Part of a small language model's weights: RMSNorm before each block, 93M tokens.
Each number is 128 + 32 x the weight over its row's rms, rounded and kept within 0 to 255. Layers, rows and columns count from 0. Numbers have three digits each. The size before them is the row's rms in percent of the matrix's.

# layer 2 attention output (transposed), 64x64, rms 0.0906, rows 20-31, columns 0-63
117:180109194126104152129101087107136141137086172129149166203133138123127134114115114138124200101176087076094068112138106156132089159132144115172183143139101125102037130120127124170143135098085129
075:110129156159121134080169146153131157070115111098089143140116155090144130128122151075085132128163159118095139083127200129152145118105038066131181161137155216172126087122115143132131132086100130
101:153123085118127092169123107090135138150166184113119132118137106118126127161104153112062163084119094160141142104164207098184133109170092179057152146113159142133151132135081160166107088152059157
100:131081134142111201176088163108111106094069113104144129119082163147153116101165104108134128156113140165177148125116143143118134132146117082135206080164139118164129136172091101177162068109062087
097:110127156125098086098190116127144145082124154183139185177158131085132116164088084107125134167144092088122112074085144133150125143161161114119096210132196102178143080121112124195114128144129122
103:090128118128135128090142133139160164122196118129130108153118211104170098120148158148092101124145130153125121063149113093162127122192124090041178141119122182149176090166141116116142067163145090
112:111114099103095126113134142123080109100089135131178159139069138184106125112104130183060122148133101086166158160104132147097116141140092084131170106166141189099176195081167124179096095121091107
087:163126107175196128166106105098178117095112132127090155150111140068126159187135090126133144152131085097168093153063115171162157121113124143127172100160123067156112167131141109167074173163102177
114:099164147189128147125155144120102144090158125119110115086152130187138145060132182149114113110134155154080146098111108159151130198139210106163072155173047094129088120126124102111165136131154123
107:112113203157155146129138119129081122127097151092146172186100209125141134132100139133102123128152092127126080110113104163157098111143131101103174095157051083143099140110204153154121139121049108
115:157147140100186163214094123104125149088191153079139136077159101163148084150133170109156126082124173187135109128144110057136119107131142154116139112104153043123148097132124168112142166127127144
089:162138116067144102124090085136109125204140170109086092079120177118084105160144099085153201102099135173152170166132154120133107126148105150132180139105162180080119145103087129083130112104127174
# layer 2 attention value, 64x64, rms 0.0947, rows 21-31, columns 0-63
080:119081052173073113072105158105091164136104110107100104129096060120072121172187175089134117127164125132137150144090141168118092111095088130135082134125094161186126099141152129166090096130130144
103:128109108182174154145108134110160093122111134119115154097179093101157095199114178178197161137121133130150142153181177142121115098128122156154112198148040128118145153175128161146113084161116147
098:123149099109095194152133176116136129151141183131111165107106172132097097068089119155144143114161162130108168140111106221093095123062100170089126109095126143147164143114106174115150142109161199
099:093089124095133129089104137124153164071097091126123133163120071144085131212114126152160129146186123132115098196105116155154097202196153092144124128128169134094114154153108131130108062120101095
099:079088147099148116131109167102093162102120067161054165115141086148144111183164126173144139086122090116142176135092080201121110150152159148152131133132157149114178071153110102152100169100157155
115:190095116091092120132148133121124078072116120149146109131148112115156114070137115207099085134149149105128201137118110156080138086157098113054136115181067090124139142056128095131109125104116119
090:137132087127181089110171124165113092103124163103131178112150184128147098149126176133132140206145111118131102180198099100088100142124118159102093113091113066194128111120089162168162088144110162
123:114096179125147156202152139121072110160152124135078151096153129105117125116082170095043137106146135160069112157124153110174130117149127077139142056180109166152118120137126121114130181092169084
097:110091195137106146156138127106058069073175156114111121156143141181109105153151210109120153142121124079119113132099143135057133144154129108068101112170124105080165123104120153151167124083114171
111:157138141180114070134125136106132159137163084102088236124078125092136156108092140143131113092097152164109099109139167094132126097119173154135106188142146141101153147218116131104184123133158154
088:133191079137114130113109097119154124132140181126108081115156167076113150130130142139189216070121151121131154118190119129206121116150137135115133195100123151142153111083171107138191120169110135
# layer 2 attention query, 64x64, rms 0.174, rows 32-41, columns 0-63
097:121096170156134096082136152121166104117150136117061187146095147108139103096119199103180070145160117087106144176150162089097131154109058174053133164106125077113135125115107103137127110132137095
085:146143158121200230078129124187140127143117130135140061115157117100160170110174149123064124138142134162135127139064140094136106140119137132109084168084145145091145152142159189100120102113080113
090:145140178120152182117135111174192098106137114148124069102180119088161196079138140147109147137134140134143094130079124096125079155149117120098058124059108133108184127084168110098109122092139176
096:139165140118121126147128109134063085135126157123175099118139162097160106153192148141087157103105168178089113136179122095119102139155136177129144152116160065126076188136198103207102124152092121
121:138157166159141139111136079138121101144110112063132120089085147159146090147132161112141142080080125068109129119133070105146085120124105090125140190098130058183048151071161142175117135117111109
084:136123095154125144131128187142118128137125175120098111108084126164177084143092140125162136079153193121201098100131115103119099107140086123116157145102125144139143178159108140181143061085056202
098:111136156115143111090179118131129125118052175102128100152166085103159145119170182157165150131113142095105120135156177151102087156041157141091107184117155074106105148134167101091087134078093116
104:104080117105141087212132101091148169115136072162094110178137077089075144146133113160099081145148093128092159118162160103103215155120094128151141102109094147117161107161132123119125144184165114
101:102125095123128148114145135122173123105198092156125156132124204146136149137110047132096153129179141171165099075109095117143150139167108180088069107130094192124115121152124120148138093149050155
113:159150147144117131106162116160114106166115108120202108106115146147145096134143149155130100089178200124052068102157178099086088100125154153073160132105179107128098182134159118186162111125099119
# layer 2 attention key, 64x64, rms 0.178, rows 32-41, columns 0-63
092:147076204111114115108117132144143127129127151148083139131104089092126103093064228151161128137139098111135099181149168112080168149132112185065147121135129107148159102112092121129114145138116048
099:187099163134173191108122146111130103161148155149118131140132180125112135100085204119135116116174071175110083116153128112056095138153134129112125086153133121154160149075060153110120159148132060
114:166111170136148142111087128082130080077192108182128109148127119155117125124136191121110140125132107155107142122107162110063107160189093112091095093097091206098172130154098193108119116111165157
091:115078115141084142127128140097131082128164065174150159073102087171129038165163109149137106124138102163097159145125157140069102121187099104088116123149102100129111093161120168166113088165090097
099:097128170170124131181058128142099099113123097052160104102081113165145076133084110124149178084114123126149174140117078129137140101116102061154148165166131073161074120120126145174147142088098118
084:118154148127156143152091067142143115151164108112154112136093129119159109179150035081073071091112122185141111141143090079146131062180157115135144114119172115134138125081075158139158109095142163
103:154160122131108150132164157150061155144087121108146086100169099137164154053114168088133159163165112118108037157122175134119116152130202117109108118162145175173142128102185157093144153103133131
093:174114091084122055158128094107131171125124078193143150156151069156078125134126172201115098151140074160096115107161142163111160189155104121105148092098091163124122074115137115146104145152136111
105:106114152139133117117135107121152070113132148133095122122135208094091159155149095156077095132081106160135148078139099040163127087089115186149075124092079122124131180157112085101108137118156180
109:151137122161099174116140119139104104125106205140162088070146133169140127136127152117142141101172178088093068121113120093088103098104157071162110142134216129157098187129202097135121140126097116